From a checkpoint of a small transformer trained on Wikipedia: 9 layers.
Each number is 500 + 50 x the weight over its row's rms, rounded and kept within 0 to 999. Layers, rows and columns count from 0. Numbers have three digits each. The size before them is the row's rms in percent of the matrix's.

# up: layer 2 MLP up, 512x160, rms 0.129, rows 339-393, columns 0-79
# down: layer 2 MLP down (transposed), 512x160, rms 0.115, rows 339-392, columns 0-79
# gate: layer 2 MLP gate, 512x160, rms 0.138, rows 340-393, columns 0-79
up339 092:566523575570460490391457433469403478478437428565493498571496524477563578486532459515478388434512462490562501458564455449405438454562607502484403478435561557531473434507473488595470502527443469474543443493486534456537413453473453441557506455
down339 101:529593411521516475466590364480526443540495465451513497490539479453483519480519634482440626539417482522509482521483561526483441505521466523576467517456536543545512573519524532519455445564535523533492514539479512516516510442518475465571391516
gate340 095:608525470567503534444429449459485489600595498471494491607439551525410478524550516470481496411476490473404548485492530499486478523544509542472538460511511453426501604527487459579519582461534448592470424447467405519542458410532413481576445441
up340 094:625446587539471504471465412503526447575434539456492446524498528414505543477564482466403539441457546415498529437496590377443434558465547559419467494551550557487547599577489401471563465532505470408427484526537479496505434504411462496494524456
down340 100:496552455510554508476417442460559458607495435506469545503498518506507462422498437509532523448504557477404533499478465501511492498451545583488522466526459447426519498454480551503534496549536422475468520486485443535517521519547455445537514570
gate341 089:459545579515436473600523487631563590576490524607589447460547520468520550436454535522493488545503475432457395539615499548433488478572560603448512492506434542416521460517559558566504459492464451429490495445507455479491386452524460481538567598
up341 092:524514537533506542470447440529512525480485606477482514537436516527480559541412466528519472446533550502489446599460532505481515567487581562592521523538440562538506508543557555500485518573511481536514518573466512577475543465439429561459584511
down341 106:384522490487473573505545564540520448535516554548518473513551419422533496488478501523499523472532371488431578530463469484494434445530540545664477479465489570460498471526427487516478599568562510500515484492482514502496536524525441484524555387
gate342 095:451523574422564472461528412488386531466455491544486470524452517531468487529561428459496462551587487553487453483441511444468530511544536607546452504499514585456601499472452492544471522418543427541593590467529393546564569518508512471467479556
up342 091:365555474435476495561430485424597512552403510507565583466435482549546485439494488524445528520490493558506566410484384468549521512404664468523454496546436453461466589499463553588507472529510479513478515505505484480585517472563533476564584550
down342 098:538478528508564577500462468524560565587529533488495605491526492502499501468508558590421526499479500446515460545420510477487429497533471442472489527521533553457456549534417414530438507548519533493494501560538443482532549471414517431444468502
gate343 098:439438448593433467538483460451453520519522488511568450485497484546472543464496538468446453461437394534501490522539482483478476410525516468493520523391414513594498516532548480549518514438536521489489526552460418455483561470477562426431528651
up343 100:476525451438530471504518575534565509493481587474468501430442502514590505571410510500530568521619657446577455572504488498543469504543471526426576441549493502493476349462412520491505532581549486473497548463541468482552549520540462502596500421
down343 100:508581519454477446590511569483524565541461490478382490588605467514455465509486493453420425507527548380478510540500508496446527517506541467544453517552576484443596548449506587486473491513557482451490444457552523607526440522489465468588540412
gate344 097:512609529548432507469499550472483527468517488507622459469480450411505478536516540474513514536576557530415400497508529570508539526453506558593478418475468418559494465417560516427422454520499393561522557452482446453491531439442542569482484496
up344 097:515578500514434514463470519542514540472583480543427469494549475486592536498530545502514507557422544508611436451495471556436493541469523540534560525455502552491486520519449472536456468527416489411488553550510533453469466504472508413409506651
down344 091:534482414625513409468483469432501464586553554541492451595510535491504578460544486565558454432451456543436521463473482456443510411498501487487426494502500492460414487471481539532498536513539581541524539506510432513498468529409542466601479443
gate345 093:443551510461443467483390452480528457483454557490475568504624559354508486568530605474329456488533486473491457485504491511496517454509588522532464489490467468471367447507497504487491426541455571461378498427534514514573507555447519554469546481
up345 095:610539518456595413505461593488480517512519481425444441457447484498565450414506460486544487523511546559483468483559473465530530526494436503432541513578521486547495537466521468498511473445515404574495480543471401513491543420465466416517404523
down345 096:542590438495511452530506471473450534553591466508437447501537465499537564547491473515591498489465492537548533453544498575547561441556560494579512528481559483567452409535551451590497485492478507557560573505531476476487585632494508490497531552
gate346 103:532571536512505464504451508539466360501499623496511467526563491536526604621462562554482400448519480450543576589570432547547490471496503465451431484545438495508521539473571522496511537480543387636567512523467517591544523433492469525563528518
up346 099:397485507489595522528546503472527518534475387459412607524440417486512391537571586507500516472592460538499476565474517432535529554505380443511516398417571489512485423473558484537488439493445543414469567489510575498479622512499500516480541473
down346 105:511429483498490439510550507470535489462490398482513508475421593463474469389455509471546541575455535544511495451531500412532484509515420511586512457579472384532490527615508515504493471512415573483567436451575424573515496481560441504425494502
gate347 091:539539464533530478546457522530452588523437591550441495440500402549515440511479538458439472486571490488532493547461520457462400513470533564597507528489554416479527518395541588558533507533462537607488619441436492493509526573418486519536563490
up347 098:435498511461543540501546588476507526469569477539449525560506497506502540554440494522462590475492496456502555476462409467528418469452517462463458479475494493491519531472550466615505549521566545501533646490508480379415437523546493498438432521
down347 100:545398562437481529482491539428482519530467557551496568517485511531465463496442556539407468492666538529533483521522513520565442539443437428473458510511549486511635391461450464483517451512592526501614462484593470540548572439470479475508482460
gate348 111:497418538499457496586517459427435502528549488391540500434515445546549443513513587569395486522453423487527554528422495546446525516498496532524415478459460570444463451504425490563498432561436460590483480500563450541508428527445446501542530519
up348 103:508500420519480518482498627462556500422457557464427452470510503556465450507426585495531451456476505471585517434467498462508529498572528471442558552563554448539588527446518472583523556445492560400436470454428458536466569459516472509490542508
down348 104:490487513461516602523503580510484565575570500510434503518423446532461497552547440475615461564561625503446440521513452522473480468548537482538492513453449454458507425526526554448428562521579479487439536440431441573480563482475504554441425503
gate349 109:519454457483549476559456473484508537467507451497458516558520489502479557469495527609539522475600580510507508402601465483447564446422494459440483476433481418498531559534511552535607562518503596460465378499461522570470545502492487523468582525
up349 104:509464474581547478498528500493447525465631559514445511504551562503449572504480519492460430575553510467520526407520449523462559453563480440469351547462507577465521505487522493397550435533532533542483452492481418520470369532434579444516438529
down349 105:498442621551437470432544433574486480466526558529456403565549511534417451548482551583492518449471554450522476457527524535453466535474501467490548464514543530526505555549497564581475478455489597510474516586529562515474530478482489590531581433
gate350 096:491572558584440581553451524428543560480447530466477475474489476482412425505474455585481539545527464485546590518572514469580567462455516541508503436585545492523511452531483498456501482384509458478676464534467431518569479527438460430504487435
up350 103:483390546464426538402478477513496435467475502498614478433533525475522552544522450448532509460493550498528430451542452556427513562472440489544589536485437584448454486458440560611465506525497545580505536518512559554366453430556485582562450560
down350 100:538483474555471577563485462505493493508548498490460485520554359500428478385430509584615491461554466458456463472475465542521500541428492526469556539461424482447511459469496438525572509541538529509512505428514483502504572503500475484573479484
gate351 096:465460487472538484499559577562472551568479509507433473467561488462319574385470561504519565550535525432421549474443481581440524478466457564494436399485464520503472544476452456494536543484538521538468507576563555549480411490493469434518448480
up351 089:573516516459463451504559472475429435487422473444441477373413452513472485458423512440520508558453465496540535472507461515431509557539414577494442426511486591501531576538497498588501459508487463422417464440503448500452400473472498361579532426
down351 094:474463518408482499472522457466570552528498509495446429522447402444398505399508474502528544459416518441471510503513514507434555491483474475480443552500501492455528580540490541522574485502485479531524387586449543557549420494532489473571555398
gate352 101:488576544492582498428497552503551551503580476428526473413467492487457402494474403453513455492577565499583552479503603500557483518514433451455493574520426469519450457502519530488426545514430453541542529520448619487470524510494467500478588610
up352 102:418453467454565577497432540601488477503441504495550453468519499573529508487485494536432550491555526537536517514507564445496512590515555477442497564529454472449516483529566482464488505521427402477566488536426624519527612468521488595424512568
down352 101:472453504486505502529583480477511428575497493420443488564542540528552534456458445479455566460491503464461439536584534522434457504553501477536488553476526514452514463534660486464474520472503558486440491598552539449507466454571518435407517476
gate353 092:483551473508481492541499422499486502446438605508524501510515498453467539536476530461498514473592471492546468537514564473427526531566471499587565534420499441461598529499375484509538553508495473547466430470498470523524473491532476539542463507
up353 086:419448452477530546426525573493570540543522432464441470498534562553485515498546447491564468439465488528452520398570463554567497498479518590494494551539560527472453431523499508515524506532451464486596503551529493502491549450474596641442462571
down353 092:528528550482528469418587495569520528542533489390551505557467602443522535380404566539415466478441534620538531528448496547542478500515565483466440503523523486570543383481535544502495534542508483483453418513477457502505581560454497500456438586
gate354 096:490484546508491530450557483462412479447500477533469558481573429494461543447507527508565587477505497541463589477466540614528493511536478453512467580550395503494549460458529442514491537389520546487508482431492511491448493536476578484481518509
up354 092:520463583465476461590452535575493604457546522538446420469360457506444502577426512496460433541513476529471516520509530508491418472508512612452521536623525520571510473461488506437518477426533511556567514503576535588539486571457437445493411404
down354 099:499593499541589489463559615519479508552513485576488530520574482561521503413407481490527525545484673413490499511512603488460508531516570558568480514461436424514611436446523540509475500470569516503469532421492558592410489431478505526517505374
gate355 098:547517538560518585517467526463420436566516509532446543480478497493488424484567435525551506492475475565494467521456465497507457606535476520480512374573529576529497398521485467453458528543386458459465377611430438505439535504461466594514455549
up355 091:470554510484469524513534561428445544459491520504520438527433520609439474465584440581517433612473483567490600448480465564472463584502455493448501490430501503553450396466525452425508571483419434498574467585547490465534539543513481487520508523
down355 099:463534483515502433422546484497474453446357517535482468550553490448597474489464450483495455472449563516496450497481493477524409500519596499559383550501492468560556606475478503471490504509640527475484479482509661484505465588536513519542380527
gate356 099:542467354493443528523450527464470526527523493444481486472563532482461512446531405460493442437481523516437500566489406447508513489466407473480557548436525450517564500524498519476496502545427575385450551528474454518496554487584703574516476503
up356 097:469559515525441500503565492520485509544460457425605557475470526484639523502583446473466442515469486554460483387543506488425624560495487479573444549478560518573550543537495498495502539480501478510422503514441453445509530418548570550454575622
down356 101:475515501484537385441526512412383492456509547476607506488472446519542446467427627435463591512409553404535561425493568519428439502475564534494495555497461464548466518558589468550535474490558465492476474523476563489558486468511443404487502558
gate357 101:447441528480456509423462412564526437440533443466501486497517457467498582492485494492604506631406494487567524419562539537604444563464592605546508571508533581474461420456482455539465578516483532478554495543533526516402558492484479538498547452
up357 106:468476456488494504431469433530496530498529373366476462451453454428461474540588522460494477474450443539522582396555503503457486482521465534541481472478554461491476409468466497595541455539477485502477502475589546454430497554472495528483476495
down357 100:422462460421476629548433543541479527522458509455504535391567507503511504531591553415559516623419468478446504444540627510446537542498475495442389427573505505528555427564427497505528549479479554433492467503481489450475502518619478580451518510
gate358 091:417469451480477469504467462593588550600460473422617489454478507545538595517577499579539525597445502394560441492548483442438490536585505485561546543547491503531437518489377522485424492530550439446490459478511485432516440546557616417485502575
up358 100:457564509509485541541503540427379457528539599504383512493510522494494437428622452457564553420523519571400529560491496502485523536538480464501440456472496536487530544548612473439441548438529477464447501504450544475450589520425521599485453464
down358 098:490592497467544524570536491510486514483475586469480604407522495493496486403521529464520579494578468493482476465529445539475461492526484480534518518437483529492434426492627492437346479511442502495441502426478539519464623529414447478494417515
gate359 101:477544535492508505545523506354492459403467479518458495522500570516437469533492401498468459477458540489461474527506472503492444465472546521551514601479501566516489492544458462517505524418563532525509480481560579544466519580524459502535577507
up359 098:589495516471595480499417488494595457493536406490504507540461481523487416443486516448534483535501488536428504502486575509534492593460549545502524427437540473561476429454599510490485557484471412552530547522458507556448434566519469501567488505
down359 098:539448469556512454472542520445510564507552472466536534475459540487543527550428494528495462571461405505533510572500513395416559507441515454564473446585493488535429372546463487510466553484528476488436368520479553476589477465450461439521510529
gate360 097:544495512566459465549500518514475424616418476526407529481593541493442513500471552600542548523512550446555494524494560546495498560516571549466422509455439461504529525554430496529465456509467435403624531457467436512548470565514432536463497465
up360 101:542538541530422479476463552499507509589501515567591556564528516480453595442561493469515513425514547573474575574473532585508535543506556527489484569516468563469505524470513587548484553478506472487533546545495403532445462450462531567514421435
down360 103:494408619328567508455478548500494527522516483523485551509478390484503581496581488503579508516474482491487483571541478485491472522533525506454560602571470458524460509566425530510493595618503479397407536506580502546560473437510471377583471487
gate361 096:493547535540471521509464474458495516490491531444482502529568498498451494508420490579606487413635503383478492441446417549524416448496497520535502597446536513489480459577538544485483409499533531508583451561489514490425476580421535431604550470
up361 095:529507429463492519500439471428603445459529543498462477512614544477509497487465461561547476471591472415589491451413511564524418413460522500482474560432511547541513502515532463478470366477526438541505431558485507526432506560386545412536541547
down361 101:506467461518557485425574423461518454423466522493520458473431456392482595447612507500549518491442490498633473556516517518521584513457520590508513450469620513428423460440519490465542542521503552577626578491509583491459502398523560497534467509
gate362 109:512534544466505499534586504522463422521416519445500449486437477578530512540523521585488444430526439505449499469509598524557505533527489636514539559494451592480443511487510493586453358553493493495628422500534472568436533519463490492423457496
up362 100:478520555564465559468488548534550510470621491562474593518537565498507452470529515498491473490522463438537500550438544508443490440488539433525495532500531436512583529476446525425442506446619488455493522451514470504503436468491499463476456507
down362 100:395578465539518490478521485496587550459578488517385432463515557560521470472473550599463490460568453524442440524420440488482458536551498523548572512526568545461545486479448506525483506500535459553465438422531423664584482465525564521502530523
gate363 089:521595457516497439486505481548474533564523516406544492509492442530502537433407517554370522512536499474508529504582437539546473524491588482507485532426440551449492469486411521402582485562434587532446545512491454560540501492500452534494455507
up363 088:510490480524520580510576495391543554433536494575471461460448500535454513462606516495666580459563492487559487524485475535493530551462494514510517470472498527515448540422421526497464531501514551522470464536478611509588570509442548540412604452
down363 096:410412589519449443518497507569564479524560499496530451523474536458555425499460441474465410478537503358494568539491519466563543542529493506534445493526526456514503434492576518480503535393529473516609395471474432490399531470529419504589396455
gate364 085:537535565505515476555526463530468490538426487464490495467618420505491410566521548479439473462514454525407478494452503471571437532525587541587525576515488453599535443465455529535430567399485499536557589482549409601464501467469537516518474436
up364 087:586584520605437501551541485496459478429583432449522462520430580465477518478433466527444524504491579586498486480391536382556552484492476491542523517478457515451431390506446445557542499477505442516440534474480455465537627478464525496516552434
down364 095:488438457438540469433491565527491575489607571572527524513469476419433485470577473466422401525489472469483527466471496525500530427488476497498603535490526525516651525572589544522430457435447485505526478488516547454486416562484550508467504446
gate365 101:513534527503572506458586455524428469408474454471454543435516525472517513562572599540596360455489446494462512512532489523477456513474489513500488610575572527562459540511579463444522464552473486438547545465492536507587532505505573501444568476
up365 101:483435513560499471542506538447490480486492445407477430469520558424496517457579431422464551550447497549510573530479460474498604446499432498486598391477475508446564470556412490528543461500564492524548505518645480431522408434402563534525450510
down365 102:539536501553548549478456541513478531404493480521574470398572438477454558490449549475449414529560495475534505592494455498512480530550578571457426539538553525511429476467567404545434535509449466444528477539481507536522540488536545526437565589
gate366 085:412444496552556523495598540531538519439564591418505528498512562467505571473558428368502472466504515481475517510454473523428481493518490484486382567451453516548504542534553478569496461531450405562522489466535434482521515530489580518594508481
up366 088:568502480553501421440534562487507442489534521518534457535445560442591550413492590488577511439465549508447457460563462451513516575467552441473485605450506484551460507445522454499507516504626480611517525455511533494512456509394604443446490491
down366 093:495536495584568427453561541583509507403509504516510440459468559530490482483597497449542542514454566513458546528482474512428570495516538491471456466479525514551521489544504527486431513522521428400438450545464538439501512508532530498536507432
gate367 095:588434499479546475500636501472488428438509528494529436467491414469472437439443537512530492470447550406591571514565510599552571546393580451583504562457461532497528533526531495523452407445545463486471540485547469432531513459489471446474425571
up367 103:504444459547504498549475403486485495475559370402548510494517447527538505509420585403426497528543531514496506524536482450536482487460614438494611551369531534509516509597544512632403513420493490641524576428517394558503497521485484440458527504
down367 099:569558524482483471541484576586508458489466537556428448476509530473511458585559493487603501449510488586537526506472511482525427489560477499501402503442358440470537489428443459421510523455472485438443489601429566429514485438525402494584522402
gate368 107:505603490469500549496468449523503529347531635540384530506492561505451523526477551487581502525518583472417457546413457469497471558460526442478590599474527524408549533504555473508434591479479467519539468570485498453492576415507451536511500447
up368 111:533575554516476476541479488517530492341556542487442530468548568492473544574540587482541492500547612483537481468486505406462466519362528474532499579411568547530456586528430505557478571463504421452529445529479490516558542483511354497499536525
down368 107:493444510481566484576508437458527515549446514603466580545457550520520509424545458494529469534446468500495480512479471560543550460553506530525450532490541475491522540570475547436509515436556549484529529515479452423383525389526473385483537445
gate369 090:527501512500488349607470485440498493533443449520516548520498438533404486465569501513437473563438513549504541524514511493500404475461518511490577512530400561477537538522502440437480443459531478466471492482548487452524472529500531497546552493
up369 091:552499567524434437515438498468557526511538437602512518534484479556459559478494476615525536533484547521491507608540561527522401563479434581443553478452422537544563356461519438476432523435551476469492499479554406496512496529461522498530479512
down369 099:486546505546446446544504473592472487503495528471455477520513486519503539480537488474491505556555550508465452483455439568484492551454527452445553459510430477495514544497456564430543453521530550565527552578514511476478464510631567520513493410
gate370 107:603566564435482503383463459492434591331548536506481496530487563475510566584454496464553360471575483538565512433470507527421563445428440448478561437418459557510522579532526444510500500552538528504468465583481497485467448517414498488492494515
up370 101:503418535519540470469577546524492391557496599571515401451512629520486608608580434569450512520397563466447519470605577533584495542470424565524424496544485544453489458440513532467461540536492505466542497471477517473494459541625494589405497525
down370 103:517543602512503448440393430504493548399575573450455515559498617571573474558486508492479452443465481524488523526503450478529518454406456508471566512556558480546469442576539500505479526466483502447422482440507538588469558451454578523399544490
gate371 096:516488433500445426516518502547573540541532490546516500460428496565497467544598556416433436536539521519496474439473499411425496484559597484538588448518503523427483426442509539448499579505475581431543469530518544532458525504441451467490452415
up371 109:528474553515393474476525517372507467519544497514532510574522451469454531571485444433532480547538444498505495542500546464483489545473560373491490507493512511493441512500457531484497502579523575468519438534458441482474450470476613562451441459
down371 108:452446495492503701508472555491481561478561521544546478513537508488472511549331474538488503529510494525534528520504440532534551547421422515534460524476486526496442539515496416515492448477467490504416585448529546476522607484469495516417510547
gate372 099:541509542508496436609544513411498583505521449486543437426492524489537468536571537476465468570480536555597519549497476485566520537505434494445468475458510486453457522469509473569489434461517520503618552484458428551467498498457505458453438510
up372 097:542520433517553481426509542402511519548511459477560510512404503443487524496542559472530406459565471498480535488550485491425564338471529546595555561571456552494540454438513504513471458584501468595446472558548515520473518599551463521517492523
down372 100:560552506426484491442506550512571481460514564600558556570476508541436469487439413422523464433531347432422543479491475485497523502625451425544492537563492475551536507567507439467488511553479483584497478570530464495421566485442542491429562612
gate373 104:423523549493486508558398499537511478601418586497491560513544491589637491538416493459470483507541584471542411565458570502528434436571592517484474476505523492536582507494566573502558590438469472475489538482532521523545585517592467506512598519
up373 109:647551481460482557423529476464449457501442540525534539597471481435443492497540477534547516506527499527427538521500531518537456551435438596538461485463483495492510461570478469501548480523528463444448374573470466575463499514523510577425426479
down373 100:426526501587426514542477545485430517543536344552371457457504521451497495472553469413512476481520489451535479502439518549561538489478585501462559533388484538580461502448478567495535490526469418477469490503461433543409552535510535469542460496
gate374 104:513536509440531433460446441467454462418476536475392501534413486587523535535412483553496385522469566560597512451511482522514531574529489511495563616458527477555529453525468422394478513430572499356510561421596512533575541505503472528459452471
up374 107:560540508493487432487500386485476500464414462477463563553380522577575535458354491493520415526397507565529497467533469530497493472523541530618515544453552478536521457558472407430458464495505471464480534453639457501562474535476448533537475473
down374 100:460494502482500581434477553477406506585507529402539532445582459498579494626480537538424563474476517504536517427529511482476537559525439543461496438601536466545438539399522501539557492461538520602528474453365538507506559541566534629407551541
gate375 103:459526469553481405449445461503530542553476503456511614463511579468474563500470469520512416604520445539476548474496468517413483475391571424449399488550568502576475453464424485508424528406463555465454498438588378422515556519480534451516534552
up375 102:512576555516524531448445557472538657463464471453428509489460550568542556455446571482451556561483508549557451572587531506491467512654458435438466461402448481426529531558484489525495459462505563500416504454527413459509519528478465527558442511
down375 100:419530543473533490475404492606574455501452475538454451387422490449370552450543523560449551547547422566504446449563481554478473572425582509454546535504488441595408544455471540502496474520623560435483520439556533425503549489458497452522496462
gate376 102:491499447493545497568488517583437407498487514611481486525540440502370467427447561393467531514507452441506479487491412422537442549477433603539491526445555511456574520436466506434514474486476430535445528554474447576473589512583536523435550547
up376 102:571551528484588509514459492580591500548539434497491484542475487487471521579509436510541425555522495503430434474551579526598456435446451503459415395552456500503413451480472442491487445466563506518457469419450465479538409466481463459516446489
down376 103:509538489412417501450534470520467390464495508505489548540475424486559526439388424390493583555517557531520534441577432463440506513461430545507508506573521493549529445519491496528446469519437448609519578569491482519492452607482558567558493401
gate377 099:498464466553554459529549483453537468465529513509430489519621457519503533624491567502591509488501519540578484556490477493470524436485579435520470579436478515543523474500556501502469598475488521449480617485581539576485613501467504422500541522
up377 102:566440537638588507507534521547448456490521509515497532537543468491525532493450591520533514569474501476598515525522408498486524478579524427514516503449454561544549463435457500520468568470547492498493620469547491619487541470474537383507510513
down377 095:493456517451470412529482510482563529499536492448588463465391449507519481472512530399536508449491512534478521500407486444502500521451456475505508459473488464583542536530505610424483480495490545536537548551452510509560472450545429481497487544
gate378 101:421532436427440549447471485607510422497574483434506631562529457576484545466514485515485412408537536495537587471445429528452555536539449451523552463524548533467553480543540530479524544482488466582522560425501450529665500478500478530457542504
up378 099:504438505475518557527466561407478493552497494433475450452487519601507481559466487521437519609550415496443468516483507450529438567535555545501486507451492440496351515458397461525480514586474546484525614442510461576502533466589429541528460552
down378 103:552497487464545561479586472513440590459495522464419519530534503516535436460479546547461500444521500522563514592522529522500574400494446525499503485530518490515562423533558478541486550443576451489380472544503496453541495534495520487535485508
gate379 088:525445511467520521543465495533467482466479446498463605556493428545397520617492527446536577498564568389474466568542416393500537515484438424456518539501511512401487445503520486488553437567495534479528493539407461474526541531481486507463542437
up379 087:401498482480562486411561547505466521540558499372501525389540578502550470512506489487417445439453472543490496435630552570522485449539490512560555509535500535502515521465525405472480627448606461461466477457560519516506529511448450495429439484
down379 095:454532496516540511395452578443478486536522429394518463504511560486589547525427485500501509463439545519480534481503590575521444483490543399568486543533453520490467449453504416431468561462454429483473523476514525495438495542444542481448472594
gate380 090:540450443540406577549566519494499508514587474492513486455444459530478542540518518464445495456518507486559510399533449479446552580523575490552498514520570436530539400565512491493430478544489532479459441563558504524435476509534660536431433471
up380 095:504486416494458453525548466538514553542440444492507391453584465511504618414448488448436427542509568581535468491566494449591494495513523527471534484501508528497482529460538476480460498505377428497507427537496513528583479519583496550471496550
down380 098:516479506441525430536503552547516508479541393527548507547519547446480457516526500467490390501433530472527533514526524482439590513465532445596496639501510450520486521459504516546387576413525443483512354461423488500513505430504460473437514562
gate381 092:543594471483537527484485547514359605522510483542573526484485518640439540509460436566505526407587549561538499523407486459517489482410450480595588479376563434516547482485515475453494533486453524464502546471473540557633542418474465550536513509
up381 095:525529436465498510500467559616420529464603458431534529547548553511451518531405470558494560458502480453643531528510484498506460481517442515539596529431552529548538439505434597503455510486460486452606440457477611451572514447465520500598480569
down381 094:490450489546483470485507460440468496487485489517361471510459482554583479491593450495523495503444432562417516455557533554545474477512484463496478548486431511472516507525522389509531396472518544525479552523529488647476452535547455555352514466
gate382 105:514492473463469611472527424471468511414565658466383508474500449538508528526414471448490491514425616468501512466472497543455420496524428492542524520524425473550500410571501407485503533444498630539580529521502462478546435568474594465452533470
up382 110:365502487534444450500509622538536486519408461587484498458551546499493525478610461488528462429433478582516550495543485515464504491495424470472489462583645546508576567477456522582479512492462536494513474514453558510574465449501441462598567550
down382 105:538467485545511475584627434447500372525496517484515457534512506427534510469563528435586488526492500418384400549476468584500479528501494490575459532480356477463514490515521562430556516489519485474503407513497483489387508437492534491508513584
gate383 102:442563472526531522461527547506464498531491549533500529546529467649475462496381550577517499480601465579482632514442547512473473519474532512525461541575459453512535487430563401446478572495405434485509594443490533573490508410551521504397455504
up383 103:558495567418593493523545476530577454418538565508449399528499564436532500535477480540480516510551467533554494492495505447526469413543484506446490438482567471503462502521488536444430531424535551490542425535486522510468416590414552496454574461
down383 101:388565477670479505411460530514514489449492461467480482574488438535516468398546558553485518473424500516460546576455473540467565535474542519440522533535411527489445535501529471438586493543397410458457479483526567522477526486543571514575472538
gate384 090:478460553529444584491575518533504595508487446512469585400576402565500515475485553554578479478567539506551490529483505530551468408480471437477495500513491504497511555523454523525510568468581502496539475498557459529498552532442447551574511553
up384 096:477424439514478600539531565469531531506602505489521504563442401508438591520524570498593423470484516520527524590493436442455432613569485540434491516655515526532465571345527452542494525516471487553489535548521502529560538431465480451521465506
down384 100:480546505525517490528518503527495464492520564510493475509474455423518432487464407424392517565515470459428502502490458592499525558472485478573536536431452430475631521534545583479515469523478566424584422433428515517545460527576599549428508573
gate385 089:440416506483581461529535499518469539571540473461467470404570504492542540469516487532516463588454509541506575562448432592556470519594454490512494499416415501472507543372503574541459490644578480417586546499432444502607479548455554536537484509
up385 090:626425491449493558526493554470521575542548520487464413461538485553489462499552583478562506675468423452436561521543425596502481475512492525487468505521498538447570522498478538573456492544528532474537514506528489454504486524434516553559390536
down385 103:503479528474489525508561480483526486507570497483488471467508508491571526502451473516518580466550463531507570572548540504542449448528449493407503527394503520427446510432580553537468516606503578402475533528418496540548446533471482552541446462
gate386 125:514566514511471513479460373500461574465475477507544566459537560549459454509536420525558446526480592522463516533534450553534532519530516556507486569484546566411422534673404407526417494458521491512495483492444527560515583465538485492481521457
up386 120:473555542541523451494642351514521479490536530521486562461409482505467528537484488515444487517423524481495604533430436578552447538467599514501403558499536467497567560485476422520460440526480433515435561478506406471496524503455433537506476515
down386 112:533383521534510509504504612505550524476537461475433530476480502499470496474446517464551561549523459603511503397571504499560503489542529567505478384544533500551464434455554500524555526438454580523455513499513450438501434470589513577484466465
gate387 094:536451491503513509476493447518502379408464510438594462462498496548447580515504501480579412472512565544482513451555487438447500439511495490508496490430610491440510489468495510493501484514506554451405482483412543494627577482541471521563413582
up387 104:511440485401462532529506553454530693475452483478485433464566526434564440530517370543525510444491546452602528475509519509504509535506538512497542475472518480497457538573480474548548476471576501414532463514548541468610525533494416545457447502
down387 101:542472533517540533558521411546540343469587562551420445470493510540566549471468598478521480438429508467386539469446452496488477483471490482547439497483518455525534466463465515454532444481449499436430448508491466510494531401534549426601491527
gate388 090:535536526579482535455603491545434491516472525545540442518437593472473524447545572517520590488515478509539424479402436539507502491581447509560512471448486528483523456413576497480466600568478637495442569508539545380516518565512512516452484505
up388 098:432407494449437531462470499519554510481546559408521492459457395545534472471476481506431409512570488497559544575496565493423539545488496512470521541568548427604597491483502533520571380479487542483564483465512419534565590535448529435580489445
down388 103:556490413521556534464511443522627541523562500554519471466546452522487473518507464409562572477503504469516493526534499564499516565587581496487529464487450587533507483482344555563452537583473508501456486467610474522569411464491535505530507529
gate389 081:527487499509524510465541412588443434602442497463513549490543544475447485522506489578500396532595429466486486517553506473505554490480517469545478557524472468457492626587540621502450586456566440534404521503479571625443506458413440461610507543
up389 082:469585459572504451442428409458504584401547537496508511552479544475549446511476452442511476418480429477534577498507424553468451515421485443522511427433451472513461405458486490566528509494537580499583541514448485536438520505546501535446552515
down389 092:527496467530479437512459546416486523490377542489517432515503504593495419472479567512472473484511481552573555433450472445440470487505462491445536467416503603540455456506577423515488601601536584629484529524406392459587568500547506514466551499
gate390 090:513518542467491499446500552546646436507452550456417492520573521492570510502461512538530471540508455568502512510405610510455515425579493426552549554454482537455586448542509520427576590505531483504424466546569588428465580524572415549547483430
up390 094:554428403562552523577587515572469464509508501588472401515522557445476502539511542537525526518469543403581497515518505575453476444591521518457472500498505485485535549555504464473416653549486593475532498482492568512557472573451498448514419466
down390 098:440555509482544544548537460445577408508515573457451549500568506484615485467382443569553488529479477528592544455452535442535537565564578546587457576505405489540439524481485552482560519528569513445506558547548463481462423423530438453384399546
gate391 105:510530514504477531468486439420595549421577496539433511540445557465500474419605547564445571461528448539544448461412585556452501471591419530565499454511539593509508601450453500479509477442390451444473473477506501490533500486538502494578502493
up391 106:477540498472521541532493529462550526510555444435383490425518446501536521531512485556446546467522386522441517558565524422507516483545434441539549476449546511468518502426555449476541415472532527413519562431562514556473512471466427460533544532
down391 099:465524519524518510555476502469439543527595497474534504523525504555512569465508444508514457460480495503542518534491463498509545459414447414485507453426484549435526471462610425565537528484496467528508515432515572492560408482554498463594525538
gate392 101:509588497554460564450493491512495535475455513381456549503502548514499475434492503564520585523502486495552643549521469585584473520445454504575479492461489508486494511532507503473561540494541560597378537521504444420426507497428524521594518670
up392 109:500535507551490575493479504526513517587485455467641525498517600480376457552487517527517469579523539490570670485489473666479576535475531485563520496491481457501658534480428435510564497547525484504358469526532449491443463485543551530537443531
down392 098:525459465528599355538476502516495494474542541531443459454531526565509530558477432480507584582515394486484476575445554470443535543525517480458498475418469526460445533569509555488489504561428463487630495466458544497501533467500328517472561414
gate393 097:568531502544412450523533466499466426516527495510358522494411522547455507478475484474489455537485532461532404486536454476519465417482516534487515507551530480477435499478525500505561512443524462465527504530475452529486448525502509381550523576
up393 099:533469468567458477444475560452456498544556510561425543480415510511592433521415535448483511570579564392465490522491552480457438501506578534576473573438521545490493456462495502458513528631506460524463461531518513515513460445503450422529544606